Each number is 200 + 30 x the weight over its row's rms, rounded and kept within 0 to 999. Layers, rows and columns count from 0. The size before them is the row's rms in percent of the matrix's.

# down: layer 5 MLP down (transposed), 384x96, rms 0.086, rows 340-383, columns 48-95
# up: layer 5 MLP up, 384x96, rms 0.0929, rows 341-383, columns 48-95
down340,041,180,185,215,223,202,197,199,187,250,253,151,203,194,202,173,208,177,232,172,155,211,219,111,216,212,154,233,238,167,179,186,212,216,192,191,197,219,174,159,166,166,206,210,208,168,185,155,215
up341,113,175,214,157,215,174,185,226,227,164,177,167,221,204,220,200,210,181,197,247,175,231,196,222,160,193,163,238,226,182,213,174,195,225,146,146,212,217,235,178,200,141,239,201,276,187,206,191,179
down341,111,198,183,189,199,201,228,152,184,176,203,231,214,205,193,145,206,185,213,196,211,215,196,152,204,236,227,170,232,205,243,207,153,178,186,194,246,203,161,228,192,232,207,218,131,161,173,227,228
up342,111,183,194,162,161,192,199,156,195,196,280,175,134,150,215,182,160,237,204,245,216,184,208,175,183,172,199,199,199,174,227,171,167,186,192,192,171,153,226,169,184,231,219,229,158,153,211,180,184
down342,105,173,186,243,195,198,193,197,216,206,148,277,195,195,187,202,241,200,190,146,149,185,203,215,173,239,199,187,178,174,206,198,207,250,168,233,193,168,187,197,195,220,122,147,157,228,207,230,236
up343,059,248,254,257,173,193,195,191,184,154,206,241,204,223,220,238,224,204,124,215,217,255,209,230,219,192,155,233,191,208,195,204,226,228,211,229,208,223,219,166,217,162,152,166,174,248,297,191,200
down343,059,183,183,182,252,188,231,212,173,177,167,133,191,176,177,187,193,237,223,165,166,168,201,170,199,246,245,170,183,175,208,202,180,197,181,230,170,168,166,218,208,266,214,247,176,183,177,129,217
up344,095,149,201,201,149,228,130,144,178,200,244,183,177,117,200,206,222,150,186,224,212,173,161,161,177,218,164,167,172,165,175,207,233,168,214,205,233,213,201,196,210,212,230,169,155,204,239,169,201
down344,104,193,161,195,201,179,192,173,234,157,152,165,204,161,194,214,209,187,198,241,178,245,176,157,214,260,168,130,140,179,162,188,203,194,212,195,214,215,222,177,156,195,272,186,240,212,171,225,212
up345,133,223,167,126,204,160,218,167,244,188,191,226,164,241,146,231,226,209,161,221,213,169,224,257,213,201,175,220,214,214,253,251,230,192,163,200,204,241,166,158,228,199,210,204,179,204,148,193,209
down345,122,230,145,188,228,230,167,141,199,160,191,226,219,197,173,200,238,230,212,208,141,211,170,239,226,173,208,218,160,140,244,194,233,191,168,156,242,219,232,209,209,175,183,242,250,207,228,168,151
up346,115,256,159,217,212,205,205,206,194,188,175,186,180,185,175,176,213,171,174,200,193,227,218,140,238,182,199,193,172,261,180,226,136,184,194,186,235,195,183,243,163,180,153,164,205,213,127,231,245
down346,110,193,236,223,192,243,181,202,197,155,197,182,205,149,249,209,144,209,221,212,192,197,204,220,209,160,190,187,214,291,209,197,182,207,215,226,216,226,187,147,171,197,251,219,228,199,242,162,192
up347,116,215,219,195,233,222,164,205,189,193,186,200,204,236,153,193,202,174,203,193,170,178,194,140,149,163,189,212,168,199,159,204,153,232,242,169,241,164,225,189,181,236,197,199,238,185,271,240,193
down347,118,223,197,175,240,205,240,195,189,213,170,154,175,198,238,216,138,147,180,234,243,195,222,166,167,213,176,226,186,189,170,171,176,223,152,223,230,195,216,202,270,189,215,167,235,271,209,178,213
up348,107,189,233,207,266,230,182,181,198,216,217,177,183,192,172,179,279,186,225,171,174,174,247,151,220,188,139,238,197,205,157,236,173,174,240,195,155,210,183,199,191,173,282,187,219,194,202,206,254
down348,105,152,211,241,207,156,171,190,244,168,146,176,198,187,209,181,186,208,152,221,180,193,200,261,183,207,173,243,169,193,207,189,221,192,174,198,288,242,225,211,194,188,134,241,163,164,221,212,195
up349,043,203,182,201,239,204,156,211,171,198,218,218,198,229,205,199,232,210,209,218,242,215,169,212,195,226,238,190,199,200,233,189,183,195,187,127,174,199,184,182,183,219,200,243,206,189,197,242,198
down349,045,130,210,176,220,175,145,179,217,213,237,170,179,209,168,195,220,233,179,225,142,261,174,173,182,195,164,221,225,245,201,234,178,211,186,173,189,185,232,168,205,194,230,203,199,174,168,208,211
up350,104,183,195,204,186,272,157,261,230,207,199,200,232,214,199,228,261,230,240,236,217,218,179,157,175,233,155,229,177,167,216,180,194,219,184,156,158,216,168,201,179,243,154,205,210,185,212,213,187
down350,114,235,202,174,184,175,195,151,163,190,128,262,203,212,165,235,163,227,217,248,200,185,264,183,208,223,238,197,235,211,208,198,208,192,245,243,181,193,223,193,179,152,167,248,204,182,192,236,273
up351,121,239,222,227,192,224,222,197,261,196,186,219,206,201,250,228,180,150,167,181,216,224,170,257,222,164,194,287,239,229,206,223,210,221,151,188,188,250,202,209,149,183,195,219,180,184,198,202,172
down351,110,195,211,183,201,217,155,209,166,179,178,207,245,136,166,192,192,227,190,167,183,204,207,174,201,195,217,227,231,197,241,217,231,118,223,213,173,214,164,226,176,205,165,211,126,190,199,243,182
up352,110,211,246,194,222,172,170,194,165,237,173,147,218,217,241,183,222,189,181,171,127,215,233,249,187,246,211,207,215,146,216,172,212,226,247,263,194,186,205,171,197,207,196,170,238,149,206,198,163
down352,112,166,186,226,144,237,180,176,219,169,177,191,170,185,176,258,263,238,186,179,146,210,184,224,225,201,220,244,163,197,163,151,172,242,247,215,240,218,167,211,157,252,204,212,228,220,202,192,185
up353,105,208,220,185,214,160,161,222,181,180,199,186,223,233,229,178,202,172,256,214,218,189,227,202,220,195,179,220,207,189,197,249,202,208,212,195,199,218,159,204,165,245,207,186,212,174,196,207,195
down353,100,113,202,134,194,223,166,223,231,190,173,186,211,147,209,159,152,220,229,232,188,212,203,222,177,139,217,210,166,195,163,185,209,181,234,204,177,198,221,158,180,220,227,190,189,140,212,230,197
up354,012,267,196,202,190,193,182,220,231,213,226,207,214,220,177,145,212,201,157,208,204,216,195,237,208,203,171,294,263,232,245,181,178,164,181,204,168,166,152,199,170,189,151,156,148,176,149,243,218
down354,010,222,219,184,214,182,265,200,213,237,174,183,171,158,259,244,195,216,222,146,235,214,206,168,181,226,158,168,150,193,212,161,213,253,169,165,224,224,212,196,163,156,213,234,185,218,190,171,220
up355,104,158,179,202,205,200,138,226,260,210,224,186,171,234,153,209,208,149,167,203,222,215,135,172,221,229,200,234,240,258,253,194,231,201,194,233,208,248,205,163,192,240,202,229,195,164,199,216,239
down355,106,209,184,188,224,190,262,202,122,170,192,197,225,224,202,189,199,221,223,164,248,195,213,200,160,186,234,180,233,156,205,253,189,213,200,180,192,170,197,232,188,187,222,191,200,217,213,152,173
up356,088,202,204,180,160,191,236,195,218,199,130,194,225,208,231,227,180,194,199,220,180,248,218,235,190,192,201,218,115,160,163,151,195,211,174,183,198,207,149,160,221,219,165,219,208,207,169,211,165
down356,087,193,191,215,271,228,191,184,216,200,224,213,192,180,146,159,197,185,209,160,212,164,172,180,141,136,187,201,237,185,219,224,134,169,224,208,219,208,260,242,160,169,227,240,193,221,198,208,210
up357,095,187,153,227,184,227,237,139,240,193,235,206,188,221,189,194,209,205,184,163,216,196,173,169,238,162,262,171,224,169,258,290,193,161,199,159,218,193,179,180,171,156,213,191,247,188,210,159,166
down357,092,185,213,174,204,200,201,267,175,211,166,203,158,236,217,234,158,163,228,197,196,215,165,201,136,158,223,171,201,217,244,207,213,213,246,254,162,177,166,228,164,246,192,204,196,198,201,227,162
up358,107,192,175,155,209,197,248,213,188,258,195,214,228,208,233,224,224,210,197,206,231,226,168,236,174,197,273,189,177,171,235,116,221,188,142,198,203,221,219,178,148,211,166,233,246,165,159,241,211
down358,101,118,237,213,208,204,245,139,176,208,174,176,206,186,162,256,171,214,177,139,205,205,216,195,175,257,152,184,163,174,205,182,223,162,203,208,180,135,197,189,201,177,254,229,213,186,139,170,169
up359,110,210,174,209,224,238,137,168,230,220,198,236,211,209,234,218,195,218,203,168,233,205,209,181,198,233,181,167,176,201,207,165,251,175,182,197,203,183,184,188,133,194,143,224,182,215,234,236,217
down359,111,209,225,235,205,169,232,207,218,206,228,234,190,170,200,196,228,190,286,179,179,204,156,182,231,165,197,185,217,215,202,216,144,213,230,168,211,238,213,165,193,167,236,134,219,214,176,216,216
up360,064,211,191,228,128,155,204,214,243,199,228,185,253,147,169,221,158,175,208,157,161,183,179,212,160,164,241,227,153,187,253,208,224,194,172,216,191,164,149,217,200,212,185,207,195,200,186,245,208
down360,070,194,251,199,234,163,202,216,181,246,127,237,208,207,202,238,152,185,137,197,222,223,252,192,172,160,192,185,154,217,206,165,231,204,186,185,187,251,196,182,205,188,220,223,195,224,215,167,196
up361,116,212,234,209,183,235,157,230,237,183,184,186,254,205,223,210,180,160,189,196,213,166,169,225,176,152,188,225,205,173,185,193,196,217,174,190,219,244,232,229,155,202,194,162,193,139,199,226,149
down361,124,200,158,198,243,217,203,185,184,233,248,211,100,266,220,184,202,197,184,208,209,242,170,142,206,219,216,179,138,207,213,175,221,167,231,189,235,189,161,184,197,171,225,230,193,211,188,170,233
up362,119,189,228,182,209,173,192,213,206,218,193,159,167,198,192,195,248,181,231,195,188,229,196,228,187,184,207,226,142,224,257,205,195,179,231,215,193,238,202,163,196,115,162,238,216,270,205,239,161
down362,113,245,227,174,177,186,236,181,195,253,191,165,200,214,210,188,209,266,180,238,227,199,278,176,223,191,207,175,253,195,156,237,213,210,200,156,200,166,139,193,259,214,222,169,216,179,255,208,182
up363,046,238,235,197,169,242,152,217,225,213,228,186,167,182,200,198,189,198,238,194,171,209,193,218,184,220,179,225,250,216,243,220,196,235,150,192,186,251,176,188,184,212,168,199,131,211,129,199,217
down363,044,208,188,177,256,205,237,237,163,201,211,250,178,228,219,183,199,125,157,234,184,156,232,181,215,168,197,187,237,172,189,117,205,193,168,222,249,202,213,170,208,226,199,202,213,208,161,213,194
up364,074,219,181,213,185,266,170,203,165,198,203,250,186,212,161,167,193,196,138,232,234,185,182,204,193,225,219,264,197,202,266,203,205,251,166,199,182,223,173,243,193,232,190,155,162,175,192,256,182
down364,088,254,175,174,218,204,225,189,176,184,194,215,213,195,187,226,210,187,227,196,167,253,158,205,186,235,187,226,165,213,238,194,203,167,171,149,146,201,199,182,154,232,201,202,160,227,198,238,228
up365,021,188,223,209,219,182,166,165,164,191,212,267,243,183,196,208,202,151,230,215,180,211,207,186,144,155,139,191,205,191,189,204,168,163,178,167,171,197,158,241,214,178,165,174,200,195,231,191,159
down365,022,184,220,199,224,171,280,196,147,188,189,145,236,133,176,182,204,243,182,196,224,199,189,141,189,246,212,154,223,152,246,184,237,187,203,228,195,239,239,219,190,200,137,232,194,209,181,170,159
up366,126,193,212,220,216,211,172,195,183,250,244,203,223,228,194,187,208,195,185,241,159,182,260,248,190,217,194,177,238,221,220,277,195,155,224,247,213,137,193,207,246,184,237,219,160,168,172,220,235
down366,128,202,226,225,204,190,171,156,198,258,246,179,220,201,184,202,283,182,174,211,175,223,226,216,200,189,217,221,222,160,204,252,151,154,201,225,249,219,192,164,212,225,199,157,170,166,205,205,260
up367,099,234,154,162,152,166,231,167,186,198,184,206,232,248,205,181,208,198,186,205,224,173,191,233,186,217,215,180,226,165,211,211,224,156,177,217,170,186,232,205,241,190,213,158,119,136,172,245,168
down367,105,176,196,211,258,185,192,261,239,173,232,160,179,202,144,204,212,235,198,188,233,235,184,190,220,182,199,171,207,187,239,200,173,266,212,156,251,192,219,193,190,241,191,186,172,237,159,205,247
up368,080,168,169,255,202,224,204,226,241,225,233,248,184,186,190,231,227,141,167,208,217,183,199,143,198,220,208,188,242,175,215,169,203,190,253,166,155,197,201,198,203,195,172,235,187,148,200,259,154
down368,089,211,229,150,241,229,225,201,175,240,190,218,206,190,197,187,233,163,228,164,231,167,167,184,205,141,208,210,198,219,261,194,254,207,228,208,171,215,201,265,188,174,181,223,179,192,198,206,197
up369,096,196,210,169,221,206,185,249,167,186,195,201,219,156,204,208,209,196,166,198,193,190,140,129,185,167,180,174,164,182,197,185,212,203,195,179,166,232,245,208,151,249,202,240,185,190,162,189,187
down369,089,226,186,208,198,211,200,179,206,179,188,202,173,220,227,194,254,221,191,183,202,222,230,239,213,216,200,244,241,204,202,200,205,236,205,228,185,180,134,182,263,155,244,186,199,199,208,246,202
up370,022,180,232,210,232,161,120,178,186,217,205,225,129,226,181,246,217,194,177,205,209,181,221,235,200,197,214,180,252,165,239,199,173,234,190,150,209,176,191,149,201,199,174,205,152,226,205,193,229
down370,021,235,224,177,230,208,243,284,172,191,172,185,226,149,221,197,186,195,209,159,187,179,158,174,211,184,193,212,124,238,214,152,232,155,220,258,187,211,177,250,192,180,169,177,207,189,181,183,200
up371,096,196,187,206,220,181,158,202,199,171,242,227,159,197,187,213,224,231,149,222,240,182,196,180,153,160,189,217,203,212,183,169,163,147,214,262,177,201,212,185,245,211,245,196,224,192,174,289,201
down371,099,254,236,181,214,203,190,204,165,219,162,169,188,210,186,152,113,174,212,172,248,202,232,184,216,213,172,221,191,183,232,233,185,227,179,211,199,250,246,206,194,195,204,159,136,186,218,150,201
up372,085,207,210,180,190,197,263,165,230,228,227,218,113,217,200,206,209,222,183,185,188,255,220,157,200,218,154,258,201,218,210,257,145,148,235,241,209,179,210,182,196,198,237,135,208,191,140,194,192
down372,086,210,204,211,220,223,171,252,236,154,167,196,242,168,185,188,225,209,205,238,253,197,165,192,195,200,207,194,228,232,183,149,235,267,148,185,222,210,214,238,216,196,186,250,202,224,244,213,229
up373,024,237,199,233,235,235,163,220,174,243,194,227,194,203,174,205,202,172,214,259,248,224,227,185,152,190,203,220,208,214,207,209,229,216,162,190,168,159,164,126,258,199,205,182,171,264,223,213,221
down373,022,181,211,211,225,216,183,160,175,207,279,175,209,170,209,141,182,251,174,194,217,128,185,154,227,199,237,207,196,163,227,192,221,168,191,176,203,175,227,237,164,210,175,187,232,191,183,177,219
up374,026,152,166,190,205,157,214,177,243,175,199,264,215,208,203,213,221,193,184,222,197,214,190,170,169,165,205,193,247,193,299,171,166,186,163,172,221,179,158,212,131,191,163,192,206,202,218,240,220
down374,024,202,166,156,212,207,218,248,215,218,113,195,162,196,243,207,188,205,152,230,163,182,123,182,186,181,179,182,182,207,236,174,223,174,192,253,197,227,198,173,246,208,212,216,228,199,154,137,204
up375,040,214,213,174,246,216,152,206,187,226,248,250,181,222,175,191,167,187,201,239,229,232,181,196,218,240,237,241,214,226,228,178,182,163,191,211,187,202,141,203,217,210,212,139,133,184,250,219,251
down375,048,182,186,156,217,189,188,224,210,162,175,168,124,180,161,244,157,201,237,224,211,204,194,122,189,246,256,235,197,194,245,195,206,204,153,209,223,173,220,219,187,206,242,241,198,210,220,182,212
up376,093,242,231,221,200,201,206,237,168,188,216,202,160,179,152,164,158,150,173,216,225,251,198,195,211,162,219,191,179,232,218,228,180,236,208,149,150,196,171,220,208,142,223,146,212,200,156,186,263
down376,094,151,163,201,175,204,219,183,198,157,211,178,178,203,209,281,224,257,185,203,213,171,192,174,178,220,197,208,191,206,145,238,221,192,238,211,235,159,256,231,233,203,234,248,256,212,229,201,192
up377,115,197,221,222,225,202,156,205,206,208,191,177,250,173,211,180,149,154,181,207,227,242,261,145,150,167,188,235,173,203,128,190,186,244,221,200,199,206,223,242,183,182,186,205,194,161,219,185,231
down377,102,187,186,198,218,211,196,178,176,192,188,167,192,250,233,239,253,156,233,129,181,140,142,233,206,168,230,239,213,173,240,201,253,197,201,228,174,194,179,176,204,233,232,164,179,213,231,270,137
up378,098,176,210,149,184,188,231,204,212,217,207,185,156,192,224,223,201,200,143,249,191,179,204,187,185,242,221,184,264,225,184,214,173,234,179,220,165,228,193,187,252,195,261,124,150,188,205,241,201
down378,105,184,210,210,194,188,154,184,221,210,192,210,180,237,160,151,194,216,240,141,180,209,231,151,219,205,179,214,165,149,209,193,176,183,226,192,224,224,240,197,145,200,180,205,178,171,223,157,175
up379,100,200,183,232,186,149,186,180,180,204,229,191,220,208,188,149,188,201,270,259,246,191,215,194,178,201,193,226,214,178,247,170,192,194,194,180,243,228,174,222,195,217,219,226,173,153,260,232,258
down379,103,146,215,212,187,196,197,189,211,188,219,147,184,171,244,175,183,159,208,173,211,194,194,190,184,198,208,197,201,167,204,226,183,163,200,224,159,178,252,165,210,141,221,207,221,213,176,175,184
up380,117,188,162,240,207,187,148,127,162,258,217,170,229,172,165,234,184,165,236,205,221,218,191,224,200,177,213,172,212,172,219,215,219,188,151,205,196,188,262,222,257,223,167,183,236,182,173,163,159
down380,105,212,206,214,144,221,231,206,194,193,148,220,219,133,214,206,195,207,210,258,215,172,195,256,179,245,194,161,178,212,139,225,198,210,188,184,179,236,147,199,227,210,224,207,250,229,201,207,200
up381,110,202,231,240,233,193,195,257,250,156,160,191,191,210,146,272,176,180,179,195,222,199,171,196,199,259,233,193,222,193,248,175,255,161,260,225,198,176,177,162,165,239,180,242,200,233,203,252,225
down381,117,181,200,182,163,236,181,178,192,235,234,216,181,199,183,167,253,181,249,168,187,197,153,264,211,165,225,229,183,159,212,183,200,254,139,196,227,237,257,208,162,206,258,193,196,216,226,210,171
up382,091,189,193,165,255,201,190,171,190,200,199,246,183,159,183,137,169,185,238,188,219,197,183,221,225,146,236,189,168,223,175,176,159,185,162,220,201,212,185,234,234,236,189,263,193,104,229,226,184
down382,101,179,218,170,265,225,182,159,218,156,218,216,217,218,160,162,189,216,212,207,174,211,201,149,168,183,204,219,194,243,187,140,216,187,108,205,200,192,152,174,191,204,193,255,212,182,230,162,236
up383,111,244,207,208,167,215,242,213,243,182,172,205,228,208,222,209,201,188,191,237,256,215,241,210,186,161,162,167,241,187,214,199,191,196,231,233,218,204,173,208,183,216,186,185,184,121,212,176,249
down383,109,195,204,238,200,193,160,191,176,185,149,181,225,149,201,204,188,214,273,197,171,202,231,244,220,202,192,178,160,243,187,221,188,200,154,178,175,194,204,181,241,226,201,186,197,205,187,187,133